config.toml
hidden_size = 160
intermediate_size = 320
norm = "layernorm"
norm_eps = 1e-06
positions = "rope"
qk_norm = false
lr_mult_o = 1.5
train_tokens = 155200000
max_steps = 4964
Each number is 128 + 24 x the weight over its row's rms, rounded and kept within 0 to 255. Layers, rows and columns count from 0. Numbers have three digits each. The size before them is the row's rms in percent of the matrix's.

# v: layer 3 attention value, 256x160, rms 0.192, rows 242-255, columns 0-159
# o: layer 3 attention output (transposed), 256x160, rms 0.126, rows 242-255, columns 0-159
# up: layer 3 MLP up, 320x160, rms 0.219, rows 0-28, columns 0-159
# down: layer 3 MLP down (transposed), 320x160, rms 0.0943, rows 0-27, columns 0-159
v242 090:133170139103088127123094122098112148084116137113150092140153116126095110154127120134153116118116148113140140109113120173109139148122114134154112141098130129092124139162140190141168137140095136122136134115116067131099142124115153116127143097103113119183115144101125136116099099130164128140180135117139151062161125150127129119127123079157114125160117125168139140164080147119115107090125157145164139167162087127131115140141180126153120154139147082144125112104077135130113067119108138
o242 090:116099128122132173173146130136133122129140147133141138122126121138152109142108113088145163129101078134172123144144134072131172126151052115106129140153129105144146125122118102118133159087116159094125101096131141159116088157192096176135153085141078118110107096118127133130146090091126186107157097154140114112119124105115121153131142125137118159130141153098119116129155155153119097144131091093125100113084160116151139141095124126118157117138174145118180150130136116124128141155137113
v243 098:152111113159113138129166164106096146105124131115159131118130152172194171135132151133083097136165125148128111153123166102092167161133086166141136130141145125135157155105140089130091119095124132124120149130133093137106128109138131104076152152136105103101136127098118094120114157109105109156106125126152125160110143119134118169138172138083122104155148140115065114067112131161115113127133167125094087122114137169096149107125087105114117106090140137152104140130128135150164152111135119
o243 100:108114131114156072090121135129134125136110156129085116111142093118104143107155086131114125105137147124154158144132134136163097150112177151157122125141097129122115130157115192115115156146157085138129147126113166089121146133146133124112128210137147142059135138119147169148148144136122101104066129095113125140122116085094113156103147143095165139100122105177165137116099089114116143129128139127142158123125093161146125115120153148102143127106125101164107104127142158098151100145137128
v244 103:158093099139119099090153141142093113134116145109110153178111103129142154106143131093141131150102120103112141160100109149147145149125121148160148130120154138137119141134066165096057139140120114116136119134121161109164100164145138153140137168096117125124132118079115162149107087111132168148149116138122150097165092145089164138141177144149127121168104131149141109158148143119118133132097117107133124143145075131121122196127133093157156122102097089097108105127119112146153105166130143
o244 097:118130126136134125136144129130112111095121153107137134130131133127104095154155152139171138104167127136157140121149100131113113140126131112103154163110133077109140095104178098131156112168100151107107124142109120142104178139092128139136121113130123104158084086116110084120118130155115103126105168140178136126117119066126104151153115124122101139137129105139112135099168169118087092091147123142120116126159157127173117141131168156138158102078127154152188072171102156148137110104146157
v245 099:149099117135092118098168135111128080125163129128132150110158111099151125154080106108110134132092156138138142157116172123133129128080085135118083162122132122100114110109104126157140129125080112112100108114132153130169126134131135158127136119132097136117147138124156149110100148159135114129106171136133137091134104161159150103129166092145120165135118175114121112110137117110157102192141114159092120160086098110130162128136131147205126116171174131158113163146147145085127137110116110
o245 094:143122142155151195175106130134159118149178135110116135153106188124082121134116045165143095154168130141112159133148116134123156129152111115129140104131122116122098088141142112158161137117169150126094116125107131093117152122136130115139082138107154119113157098130155146187137167144100140135116097094067115144108156126127121148105126124098158133167123145157135123104121166133129136089108119126137117122124106134117155122107130146086109134110137106132138119104116083154087100094120151
v246 087:124129123116123116149150117133113187132119145097151126139125142131172115139105179133117144145158129105130151123129123100108154091071133146137099099138134119113123176105143132103102109073139105114089193164136123124103122125089113150126185114114126130137105141126138145121117142169102160132160148074151177101159122094132127144131147127123120134155094106174133100127114122129131139080134095084089100136100144124144137127146147127147121143164152121131081077155146146147115119154110066
o246 090:108144170120139087118109136113118056107161155145110114102156142081108130132156107112099119156074137120165114144124126122142117142097146166157110129117153127149121096134127116131119134197164166141118141115139098105130175120143102124136092136105125120119106120131132101157130135119156098085109115145105114116109092136151156157149146085109167157099133178135155134118128132149074146167134152159084144113132138130190115099131165145125105164088112137151121117125139087159115110129123122
v247 092:129155098088112096154088144139145137126118145075139123163149134128153118124152109119120118148182113118103144088182125154153177148136088140118142132149160178106152150134122165096102129134127142136174147069108198143153101101142174134109171141144103164137085122121116102164106109117123152134156128126146104110100104087113121093143132118098159109132143114121115172164090124133109077101138116109116088120133142128124167119123128121096114150128104147131139132132132149116159132121137121
o247 097:127091140113161115087129097145115101125091143150120155117160099172131174120099145157128169099111156143158157167106113083131100115137136139126109172096154090143158124127125122138110108141135131122135142168142087137110153110105080140072143191114058147100127162106096119129119101120112106170123138129127110109136122140175107148097167128089126127093149148107123117128143085147129180135142130127171141119112156131127112107142122137106164113122122155110127107159116124172123141132140142
v248 109:178108090136132139130109120150042115112116111118160136157141096129165155089157161085123141137105133136140153123123164162139136153146083158148112132098136116081112163148093116129117136108135109171080117145170165142142158156128155146107153132130127135135133123138117115104058083139110157139078147082128131117114107117104134113117167125145123113163168119144139112137131140153137121117135107134107125139149070149112136157161145103101114128098133077138129132099139129134168131133111103
o248 114:118122116141171121144150135140111089102117178092107111128133136104110135168108131135140080136153136131171145194132089102164121128109153161095144143127130121120127106114109104074126152152140145106144162136080079122128178137133116150136143149130120098102133079133151133147142100155119126125112142148129127104100115060117140128179138112109149123128096142178153128139164141106102119104105144087148107161122170118115111134124142149120173118083127132166150074159139115108125127105142137
v249 104:161104104106150120082189143153083139147138129109112091112135143131134137152099128116157154166133132140156127132133099114121118143112123139159116108095164136130075114123090179122066095110130111135081143102137143147172120150163134080111161123076120166115096165126142158094099146126123141145156142143116144110117122133120137106112130110124115131176121161175088089104166140135140114192121142113122109074160121133124112142133143117172150105137127117134103147174125123130131137135133122
o249 107:132144168166118135107085145142154065101153131137176120140082147127120095151202080133135105121108154118137122117117109149130121140109126117131156152136134102132172161132130094149165128148101126089105141127129122138127146125136113179148119145125126093145134098112122118139165132133168121107083101099138118112124146118130113102137159079129172110087126148119165130096118126109139131102138108178124152131140125089132104126123193148118088163067121111163127131130109106109112110137151167
v250 096:126093119093094148125112093104113149122123108121149076143115110103191149134174124130081142158130116128108163128156130142119143138103121132149127190127097141129117159132190165147141141123113122161144142130132135155141098130113136141134118149170110117140113167119115113157105142121132138158103174100071119110102117153123143109138119108112158135103197076086104147127129126126102105129100116138154117100145113094104164126132146129113103160074149104135136182136103140082110133107125145
o250 106:089093073095137145138150118126147107092121141101125164128108142158152127101109134049166146159165146124148181158118138096153121140125102149137101133076154151113101130122072132137131127131161104105118137097092080155111115130138131157114172154133095160101120144168086152141127101167135142158126078133120132134120117101165140109115129168117123120118149120140130097098137157151173126153104133116150099116116126149140133140148112125114134090160112135119165143139145123089142152124145086
v251 095:134123062110187095122152106123161166116137122135092098119140114108135141127103134118130153147139108144115099124098166145071096120159165112149128136101124183141096108149124133097161142151174114170160136079124117145124117099156158100130115162159112143103118136115131144127137131107170108112157116147100108131110151128151159130104096106151081131150090158129115136162147109101123140136090155136180122166154128115104130144087151124120145113081130136109140122111123125124099097081098148
o251 101:110123105113107131140124105129121140126127095121114161131105095168127138122099114095130120103114144116156143092132156136125178114165099122114107095114117125130137151138165091130163143063097094130148093129171131180092087121140134142134134106163142084173170120133133116090146103082113201128141124145137112103116126113116096098126145146166135118115181105129115149099118134131138165136166133156139138132137140099119130157091125115102104119200122118146114150127122171148137158138166102
v252 101:096123083128127116098067141110123109180154135116089106153118131131140121113109094134147140120140124126118142161103126075175134125121100105110167143139108135132133137132113172133097145112130133178136127140103153130112116081124101148161107139142104157154142106158126106156145117133138182093139095151155135117117133129130147112159066102170147172061134114158118128105147124112137149174144099131135094145102153175147145126123128126124120104109101144085149115154142140140142083148074141
o252 099:153125110125122154127172103121151142099093124145131166140162120151151157071096129145053149133106157133098124126110129122119153143095163131168106152135119177109160118107146159148167122136078101107177109114137104151125116119078115053099098093132135091124098140144133143136082128117103100148142153110116128143159124158122097128111118177135107138186118144110113127128154150161142119118141146112137137128164150106118126147097100144146122134135117147114131123132139121120086136106178114
v253 097:096140130118106129144109118093154133115139131137188127177149154128123131092165102119089122154144117139078105149088097093131161138141149129116147128128164119151155120124125084102113121143178100114167125153123101097125131135092143153119177124151125050144063113127107133123128091147094153123139149170112134124207132141062159129149148142116135124152120111125102143144112128155166127132115168097131103139095153114133130158153139114142140132137141154103111116146108135121124136115149123
o253 091:134129143151107103122133133116123099136107101095122154122138114118135150119127183122154166103092135067147163104128104147126104124131144094134097163132095131086130116156157115129141146147135134138099131040123125133150114125126128154093117162108108186143111112107105116151109149140114122168113102122132113124134135109167075123120150092138113187152108152105113127093126139108075125137163110161113155131123139168189121136165118125134171126135120143154113134162144137142169132107128074
v254 115:127117158162130135090122134148125114141124161150100122125100127145088148132115133125154181154134094127136112093146090127102157153102145150102171087096138140129133131140125137114092084140140147143144120087124132159137110116174177070092113151112128141139158171153125138149139116120171104141127129128092127116110157124143091113148097108135123170099129140130118076114165132098111111123138140126123149051172148175157104114115113112072124158084102149099151118130121139150123123131159122
o254 108:127171098129141170118138082113127158119124110144129123144125109186168116114148134149111129083064102096118117133133127141100109122112115092153123141122124133177143206158077133129116137152076090087152116165168095150145122127122104124171136141171120139142120170162139127077157133128135129117143146111140123132137138146110154110135124145149143105096143112099137120158124091119132104066157102138093139143119115107099140130150134098155121096102156108114137126120124147094155133158120154
v255 097:165112077139140141127184142124121092105156170129119139097116120114097094137129109135131146118147156157106158129153101140132109176134107117173152111123128104118128113111138147173140102132108100158137094119120078111130132137164092140143095100107135135147120117141134079155080132190127136145164131133130087091110133109096106126108100136139131171118121112136178136103116111168150111115124098194126140146148125076127160092153131179130143128091124123144136142117112137083135138124104095
o255 091:119147149116133149147113141140166135153141140109164100093124157173158179153055107161128105116142112123099101120106115135113166103131129182101117132140174132102128134108118122107113143129157161095136133127114151093123128141097181097116140098091139132100157135112135180133133114137110141082125103107107160061125145153157139156110138128128109104141128158141147120138111130084159103133100129104120161158089145130135151097131135083127131164138119119104183123106151078133113146109145120
up0 101:108168117163136125167137149158139118085139130156157150121094152122131127140166116139120095136144134075148143125134105144098157112144152109142141134179193106117146095153211102157172105127142092139155082142133120134082130138091107120098161159114109126109119136113113095131154139146157114117117147097150118101124101156140112123088102154132192137103104080101126122151143101123104105143167146148090139110174132133127131161116124127111129121088109107143144130105134117124148110142115129
down0 097:143118140134148133144102136132164145141111108133133178127160139134118137095099116102139128112139105107154147088155125122124117131131150111144153145185146115132119111131112082151117151128116120149099102122116154142129143091124123070082113114152114105103119156139176142125104040157120109103138116144164055125105090158121141129095104132148158090106119144156156117125150093147118171126175127128097151163127098107148141153132129111099108135102148141189151163129102104130126127168124112
up1 107:124168130113128107123119153148154105165068164125125135109134126105118149095148123133152103139163138142087102153128132135149158109131107125138151146141137114148158134102109088140129138127147112120092131127111128084142164123135124114150148131128131148133148123147137135125134083117089149122108081107159163104151115086078099147123124093108128124133139177135125140136160171075094122143169122118167087104155130123184110146092110062151105160083155107138127089129157128106088084119137108
down1 104:132133143122181142104108115122132129165129132127115149166097096145115109146123132150136143095125157112118138128152149075112126116132109155184088156092115066111154145163117123187080109121134100122099110142149131100135129160099108080161163108140072140124142131121133084143124110146095122146129099116130110101112137098155104139113120081115118127146137161115153121171145134118112143129137101124142098126179105104150104140149130123133128174173167131129159103114179134130109127120175165
up2 099:135172119105141128126150110134128149126138119155112141119077091133155113151092140126118135139122101116120125143134142104115166130146155107102141132145109143126107091114080159160115140167153124084101133104121084150106140138122105128136088077130103146162108174131158136115093148133124089124130100160160127088088145161154130149111107095122096130136111156128179133123096082143140118125161153104130141100167114104208141133099124139156141102097164135138140118116092149170121158082145104
down2 096:115142120126114208117143128152135150088141171123123145163161101169118133114098105113091116153120113123148136127106084104133134132142125098126129100132132124135134116113079136159148122134174161094130127143105146119100164122141096105077147092147142163148100151181155139095129171142146140114086087145189128153092155118132117167088152119130097136118096150119139100145108115121097116138121153115140113154126097107190173094114158107104101142111132124115111124144124135132115166116125130
up3 094:127109129192123143102164120138138113170125158174138128148149070104141139122120096142124143170156154137097130142158130135136123158135166154124104108127128123104130152087083159125085119144145146087119126178107121151148122076054167149149097092138131124138121099138127143115139121146085120132125131126148120139180106104134119135122124159090146090159121080143120170115153081142138112135103133115136113096152114119128135118132103152165171120144130138163099110093133104126137122113083109
down3 087:127115172131115122142139170152149129149130131129130144123154097133107110162107145134109142157098121120122110113149113122150145143149149128113139123132101154111135158106125132164110142132137116101162104148115113127145150095064112085130107127139112129129149064070095096131146157170179114176142123132098093146185077139129114130162143143096147108170160108114111124122130091108123110164075155124127101095121191130126111129132100153138130106142168132136137092110159124101164100158105110
up4 124:172138163107124119134108123134147085118132113188111121110131142114140138159145135099123147112088116101119102134121159138155163074066159141115154135154129105139123155128095088094127106094144115151128145176129112155184099140115145139127117142092103131124098127153141132114138140128145096105170138192103140115148119126111131108091098178147151169174113128133111146100136103142105104141171137095084120112110164086133148126098149110136122131139113168151145113134124131165085148138111129
down4 127:193139150166136208096110122129094146125103121148140119089126140157124147137162103118074149104112165120138161150105136072140134087088167120115153126114093170136165137132151119130123110106159137156133126170148127136113115112132091083139165122074136115132119152114141136121096145109147141154125140145165122123144125120147112137159117138144101162124157147127123092101154127135124108110116162136122101115110130078100154118090138135120125133152101095075142109107145080138104158123159120
up5 100:146129138142159105108115123113122122144094093162123139125122142121156113121102094161108126138089097120131112166069136107118119129142127072133157153109122121153122135175147107073128144141124115144181114077153155123137166125108146144107149140112119191158146122119080160137169120114140147125152122119105145140124114100078136101132140162128134163126119138093131186153110098124130117082135132088167110112160129142134118104148120139106156132108123085159132185127099175158102117105122151
down5 103:156159166139164128132118118162139162157109150136112145119127114148129116152081101144106166126088107109154108172097125114127112104136087107138142144100097171126131143181155111114150172112116134133171161100147114122142130133107139114087120082137155129127130181096107145125131144094077106114151123105117149130143116125114122122119094171125100151134101115093140122144156131111131144150136126098149108077152133093088157087077103185128151156136099144142118126128112163125107147093167141
up6 085:161138157133118103093123116131117102157142153082090146133122135165129124143143084088145149125098149156118161101141135106078148102163120144121146078132167115132139138084147124117129152186147083111153156137113128153103115111154157143134151130167051126100151135095151148124136089135121085131127113106119107130092126172109163108084141105130144129123150125165092129134135159125134138129142133138112143104110147126140111133111118132094114122146151146178182119139109150079157141146112170
down6 087:187087142131123108104121129151102116166128149074096154136149115161131170134160122113141142150085143151080135069159111125081129118130114156115134061146140120140094115091109132099149133160107100156159167154144111134125095130168126086118130128104104151131110158101097152134135077139113088181156129137110125117101121148111154120107165105119137126129125118152116130142100149098140164139157140117107152121155148094138115154131083128128092111123132132152177116137131151102134150140131149
up7 076:128136147098134127149128104107163088089116124084160154134105162105098078068133142172122140150133124112150131136144163101132128156137102125162084114121151091144136120106114096135129166123166114106087147136104136123104128097083133126164145133146121124204158136123105174125150118145144127151129123106136122095122159159140142111135137158128153140155174091118106152157131100151151140148148101129128107128094130138102123126131106120077126118164144145146193131108119151129137064146103119
down7 078:109157144084123094123160115119135123126122086104125142142160140106143142166156135207098149141152096097093129121146093114116147142099095151132121119109122077101152130119094122145122145098124149174165130133104104149142127108118137129147135163153100090143131152066130164160101131133128155139129144105118104120103143083107149139105108161116149165119091120136131136139137053158144097115126137128174155124142114155104147154137111131147145168111122081130166094123133127113138133103098165
up8 097:131132115147092161144163104149147145140145132116115142152094095125170134148112121119122144154153120151114118080108111105160141083160161159166120154152161113144138108170099119132118134118147149109123112120170127124120126087067153134141115145105130109161087101128102082113101145125138063165101138176130099119134109136092103158098155146070121143105163127130133153139121117148176151129118107130148153089089141126114132095138080151097119133115146118158169116115112127122130158133155160
down8 095:126127103122124146132154120121119184108157138115129169097111102165123126128119115105142167126133119179102128120094139084104128098147120103139136161158110137122128098146119161179067146099143115144114153111140121116129164128095130126153133144058114111121115119135106116108137088122180129182069091128104127124122112137113108153146154139088146132085104160135127158155118137132118147120124145121179132113143207099080133110133088155137105126121154145137147161128107123126147130150112156
up9 119:153145149148104098077082151121156101129128128137127110128100139136125144130144103132149139081111127150112154110110184114089117135145171121128101133150148095158108131105098117089161164098125078097136155185147123101113184119113136139108118121099109149109126178136167132100138158095125142093111200134113145119134091107170143136114116132171160117114119133174089138145131100124087127120146117120150117139122104156159107162147167140136148143132120109159120163116118127117125168154121119
down9 115:131111130176110119132125134130174121129128146118151135089117109134116119149109130110160121104115099134123110138099133124134137136124152137103132134135111138104073112080102140101169121075083122139121129139149134161096211137172137142122110086127135127125159161164137109090121133139142147132116139123070169151094127128126096135102154143164182196153160128147115162122115132111108123142139119122136104095127127167135102144156111167100204141106137083111135119096133133127109111115119108
up10 100:129141136143151137165116142149120115123158158126144135100120140146091124097120128108085149108157125141143132096133094133124154064150130131079165120099113135127134144165106156093118162110105147127130120128120172122149152148185124144151094104110176149136138132125109115145116123130174146098125185115148124125083119157160124105104094064112146131076189166122128159142083110092123139096112114109085148094134141160116111133123146124129127126146108100112122156152097135168126134156105154
down10 101:132163120094147105136120111124109138104136134119179129130106132159084141121132133100109144118128119132131163139108141131114159098112156179083156129116132121125155144157109142112106104121057121142147131159096153157129109130189158099181147124121141127110136056104105122151135105143145157087095141118111185104112159148168120110136119105134100148107162144097134131145088114080131135102122130113094154130134121114113132141099143130111119149139109161112160148173121132155064138167137131
up11 107:109116120134138097122104107168117111147140160116078134160095153119077122095073114150127106147135139144121170070116148126132100127132125155134079123165165111149123148135122153131159156150113147134108148159116103140109172099095143123120133118116121126123136141069122144127160122094077099099148078175128095166129091107096108160108143118131168142174163137180121138086147134136150127148145119114142128144159129102099124130152098161134128148133118135125155143095118147131165118150094126
down11 115:149091128094107091122140130131137142083133086143100162128115123163128120131099138119132129105140117138125110143117157130161136132162134152121108146119098135096098137150094130194155127079113121124158088146101154161104127136120136172072156114134098130130104101110115113182129120138173135166167119138096140107115108115144122159130152171151151122156092155150108137132121101116126110138140125154153088112090142145134118128146168149106188169088147121099090156128141132060129116104116131
up12 096:115095169096116119127142088106128134102121093180122173159101089104132083142119115129105128132103129110135126158113182122088173093118087056130105159149182101136114125091110150147111122129120089129149120168165068124151136134141120146129099114137120173097116119152135128153128111126122143144128127141173158116122118135118096111142145130131156148187136176101146159099130111152151142177118144133092143126152128136129090131157131116143158117152117124135132127138079139123108154133118122
down12 096:101153182082081087137147090112136149152101114143139096133108095128104117148076134113107158183090132074122148127138133137104138096161058075154118164127148125106132130125108126121126146123120140132107135176135098101134117157161152145130133151149164132117110140138137128134139131102145141168098115122180137103071164129110138115151138094137181130162096174103140093094173146097157146131108163129126115135115112116124124123141118122121121157128117143127134094142114138131107157139138130
up13 095:132156113166137139121111176121089136128142130060118132092093118128131115140123136110124126093118149108080115149124105108115088114131126180124143111167135114114133121169152173096142151108139137131088097123116156107112138139130082137135167132111117129085148134177139117131159124129126123096118178105150128161173075161096130126110161114121127124146126121140160126085162103147082118083129133145136142102135151144183124146165093149136140098165159162123130124127117151128099088121086111
down13 099:151176082171116126120134174104100136106140153100133107072102144135164117158167120105153140120125143106106108121128119122096114141115153162131142111177151119124169112145140131096114131122096132158124078097159171123100111148176094114172150126135134087108137173147149120155143114131116118077138130139162123161159060162088126129117143145112107139128110126111155116109136121113125099101116148155184138104141123104169121140133093136151149103130141133094151123136091137121088117115103128
up14 076:123067122185117109102121130141125136108155148150124091149100103122151118137152092133134116151088151111099127112165148111108194169122119166100171146143146148127124145132146115105146141122089105155135097085117129137145095103125121124142113161127113143148118110116143134153113183133157146118117142112125103118115113131133107095134135133133089134151146141119089060134160129149150147107129174151086140142083155120133102115126115198128142139098123107179169120129096164116127120132151173
down14 083:124114098143122124156113163174132186133143146131155099129119104124105110095146117128150113141084143128117100124083117122176155131122195170117124129116091168145152161130096131119106114131101130133084168117098129135154189092115143094150118138176127149168136113124128139133079120141103109124086122120104115132117124076161116096141101121147136127134124107148111083143159125135094164129122080142109143189111163142136075142120108129140133113130139126162127138150150122112103126122130170
up15 110:124089111148166112114126088131133142071121108155118110166166107120122133110123148118131117080122129105156107109102146131149155123131126083146134116154114082126124118149105122139112149127129117125149127184174127121159130082078158164142196139121142139131147109114110128121091163129163120110132144162109134114102061143080123109171133083139140113149083168134127152106108120154089120156149121133133132150136142187170105130135127148132123117149153162119150080141095143127103120127120116
down15 110:137080084162163147141115108191166099108135126154139102152156127122138154104100101126094122132172125127136100113154150174158133128121084142129142096145121094170127150169111101128105133154129155120133149097131125135118155103130127145160087147103096122126136119136151119122139168157135145113152121144128115154113116149113071131135142091124159110130084124130056116101109135116120103137124098156133147138141103146173119112103106182139124133161128146088127077165130107165099137087133119
up16 087:130140152167161102142115159145135130115107144122144139168097145090151104134138156098102130124163133135142125192122152094131108120122137185105143133159145151133121101170123185158155174127178114133139132116097142077115146121095110138105132136147098160131103141116104120113172155161113113166129135108112104120085139120095094131117101108065164105154118102100174151141093122138181144118119105110149125114155109130126102115148115132110131117096162128166131096090149118121112121113099139
down16 085:126125141106138120164127138096125153111100129130139114147122126125167146091139174128123111139124140113174156128122133087120116136120105162098115106110116097141122100185117157125120144129161116160129139097079143087113110158142114127125127098140112134107117106159153146145159107139148157193191139098119125155092126122092109150148123138087112079127103123152132122147145117169156161097149178120116140096111109123115161118119153148114099102077164118162136110118137160115146125064080147
up17 111:147127129174135136134110085127146154114133112133126137118154108153125148146131121151143142108127138148172116115085156100132127121121110171109129115130128089115108133151118066118107110103124066111104113134154127170115160153116124151107127122130122155056122157142175137111099168133142142162078174134132188111099084132130144080090117153127148132093123151150103113144115127142121120149138101108115131115176125198117105129179132117140173132149125139138093164153129137113122127129092119
down17 117:154156147142134147135104103145123112131142141113186110111139118159123127116101124144143117130140124145123129124057107125141111080101135130073127169110116143118141153140147051144098126077155109138124117148164133161104132135132127147082158116116084117129126125112113135072116131148132205203112143107116170116181108130144155132108137129126148128128126160134083123120120134133124135130144136083099090140175150146162109123138112151085137131131123129146131151149136125103135138133104086
up18 108:118124179107162101153125142149134122127095097122152118128118107171109097131130148120086125107141128103150112165152118137134083081110126122137138127164137125116093127153163145081170162079170101145103127109156112125100149118106132142150094136087100196163146167107093150104102149080133093119144117125115123141128110112126148112137147122158103121157144140133147177116111136136080158188101117132114103109132146136114075114139168120152120119147119148132085113111150138163125151129147125
down18 104:117140181117129061122135152123132126133125102099150125115097150177121094137165111159113126148176138157173112161147095133112111109142125129089130121157159117132134142139187142093116141118124124113122123094151130092146142127138123081121134154111126171147118123072102146118152137129141135110144118153097129097121140134088170094148138113131099094109137131136109142136113126108093177143075091124126163171143119142105105146119120084105143098127164169132078158115109168147139123156144103
up19 122:118172137106160093137088102137140163106125124172095134127115126130133129126088129116165143150112096127122118143126143138112132144133121159097099165134118131158100140111127143136141162135151083119173162120119133103102128114124113125164093089118102143143107159136141110131133127162113163085125119147147163132104099171139098193207079160122146157106129129130109146135098094137080088087128094147182120132139156133119116160150121101115148127159131119116106131141072098152136133121134110
down19 112:119138083136123240079127122132140137091126155135115125150137138156168122120107092143097119117133118116113141147104079137137130137128108120140174128124150101124188149091136150145095104117114113113132133129133130105120068106127121139149175086156138104116110121181119114134123165139125174111126161136091093139125120107127120135159099138140109126124134148103100128110154123112159106134152167143095131117139128081097122105114145130129113089155130128094164112167138118143154127163156167
up20 093:178167124126153092124148088118143129150132109126155103138068122156171135154128116113128101127116087154101122108118142141141130119177122121108150121104148111139159150112133124132123162096183136107152124107125131136113202091126096154123126156106099138153111134134111123103083163136112115180109161152084148137137133166108144156138096118118104126129132120118115143156124068127115129107104185077100165127125127159140108138097149106142155140135135120133099159139095153126176108155135103
down20 098:161140105136116193115140128133135141131149119115110161174141098167165130106108077138122137075142099153111145140116130107143112144144153141124099111100140138128138154144137148163133112073151136137170127126131136119093196106123072146128101145144101114117119127156104121093119141112148137139121119156102149146163125121145093151147099124143137138096136154119187117136113125098047100124093140111082128147142128138119112088130146121135156108102147151119123172117136081117132114174122094
up21 096:075190133127128105164126117140119093100136119113145103088112141107106090106134152141179174174159091099156082117141134154103150132119159128134107151132123152147130126153109144133106085115108079141106139133153158144151133105099141136144152160101120151107116136127120121162156123115068146133142140132156120087082151132161142092111141161096090128149144079172130169105110111143127146161147087124132110134109100145141135134115145147081166119144156097145134138133124109104127127163133124
down21 094:100157122144179145100115094147134066063129109117129123052151117124121101158151108156122145109150112114143148154053093117119170146132148132132111135143063120098124132147138162156158133113130089163115140164077124132134119115125134152108141147130110139119140093172149142167107114108110140105122127106143106097164157113148118109139152112114125136135142132143136135114111113122134129150116113138166132129109097136131145130159177142133117176152099158087143114100147117121116162174106139
up22 095:148156128139113135126122153185134142188115103143090127116103088154094060165131092135102149094141078085120117118127127141124117171133125147157122148142107142133124130104136143129132165105129095144110127132139086116096120100123133114160140095119108099086134177149111146101108142129091129106129165138132091147131138111109178125107142106106122110140131188160129154120128146171118169143124161147098143082109162116129131110110131134123115154108100111103096117182136151140123163158127164
down22 087:071141077136130164104125137149116157115135137116120124146157072126078105150119099149135144119109167108126135147124104121166154152119151135141106137129067138149119152119193102136096106114147099129116111167126135090102122118151124103137157122145148117093126130147107149162162142135143134160115115153132095139120153138071116125156142110084124142093149122133168134148129120114125141151085098162164124112089125114123131117128155136118157175092135102097104138140140113085188126164160098
up23 099:131140104133111123065132174176162144107164107093149103094082119060179107114134135161111102108160141127130086156130115122119145142123085064119117107139135130150120121120143095119150086135135146120198107162137112102146146080077128147129137118149128127121105153106105144145143122120166126151115150151128120102138128117100131154090142128144155127124115139137136108134152185089127127138145137125146148139140157113108161144125127119101138153104136136198132119134126122144095104109162146
down23 105:123128118137115141110139132152131123148180111111115123132124105101124129119090152135092130152126170112170108152144130104152093159158089107114117075092130160113137131130133121153139081124163114150144115134116095149127160134084118175125104115110155086109119166146102132116147098161166142161115112132159156159129148155134125160103149091131131189133125087125163087124149145098160129128131131120120098097153157114117127119114106150132138212145105095158138089122127108120132095075136113
up24 100:163092120116141130141138131076129142120110113110090136109119153131175112130128140115114128172079125124169093173152148184170078122116124170111149131150160153144156134092139114133128121137123115127099131092125107141129171105089127101168139104139173141121137107119187145115122119093141112085088144127123104132113120135134168157122156187116146101166147133129133172108119098133109139098129126133137086112129155105097093147148112106085140075113155143157122117148110135125139129128097155
down24 106:127109120105136094110170142131131132108124128118127111092106147219139111133123139075118117126105168114163108147118110170125134134098159184110116126130123170128146137131136124183107109125105113113130099112130152143110185099116113110178134106131143129159094143113186136167109129107173105139119071139077128125145150112108138136091137169164147137113089099106153110139079128107077157107146144116141119120129156102132134121160124162103123121132120114135172143126129148127121146120124117
up25 071:160146172146128125169145130158101146188107082170152132083072142133127123123137133146141097114108120123122117126106116127141090136099134112130134190135128163090152103151134123143166112099140120107096132109161095175113107155107114133137148122140136139132150100125088132086070093108145153124167156124131123135145130146115133130128130119083146161132143133135135102117098116123115100086148130148101157117161112142145104126105111162121146148100108158125128134086138074156136130091149198
down25 072:130139132156144145145095140151152121123112101158151145154134157133125129134104121145118083087086130139139159149104148108138108154118098131135137102128137143166160125090104095138136091091127096110102136138126116116125092114115141135129179156152118165105121117059133148134119126107112141113131122126160137158115095108154100145206157124109164124106128137135125124097096169090114160103138146147102104158129051110179132103107145139087146178128148136143128140143136075120132156140150152
up26 109:114103117140112137075125093115139151132122128185122092124133145101164110144109138151128138133151136149135118138139122106140145137067144132148174115094150130142119116127067129088098144121123121132132088095104151137146107125172150145147103155135138165125147183130154155111099121080133124133148159161120089128083116112095132155104070126105173124137130113113088131119132145130106066138112111127125148137154152171211159139142126140147143105111105132129129169128129142106136130124092104
down26 104:093141099110111120100141110102088158152127153127159100102149137138165119130113166157133099130154123118140128125146124130166128071111125159151194120113141148138135131139107124117100168123158104130112120131101156146165107147095157134139099108094124170140140170149100104140112094094128137119144126125105093142118077099135125152087057123105139113109117128114112109113174162099153091123126100175121155139169126141168162113129155124133117123133073118157146160111159133155105143164110124
up27 092:134110126131098094099192166130131133076144145133129092105101136155127095130153130147115126119148122113114104116091094115145096120174127149118182134148080127118148133142159138148161176123126118119104151080135107136121157144081124168121112113144104096099135106134150146128133102130138120144161105111146120143109120158160144108117120148124107104099104162085134106088151154132118131124119145134124134105164139162168142137145152144139082135099068150121116144154167170102080139117176164
down27 093:110110144122098078100119140147099136092117131139153128130134160141108109097089144151106137149118167153109133110177179110113087153147145128094156133110124150105097146127143155139179164122125140120114128050121119078148114186099125120075142168099119148133123106097131141102124144113136149128157171108126120179137145153143110106159150177140136158153135123111124112119135120137171101160108106139128116122093144103154136143153123114150094123111114115132136134102088115090106139109175118
up28 107:172147180197129150129125148114131131150129151141118146142133136120097137145117171126137133121128127131152125087100152136154150100111143111123122104128104154094070180121110146136134118137140135130110155135102118125186120131125123095144079119135115123134121139121156177186107158126111136122087126110114121129133146116106124105111159138130156129138138062131116180113119110107085140120144104141071147107094126150138121109133146126140149094119120156167181088134064128130112112087172121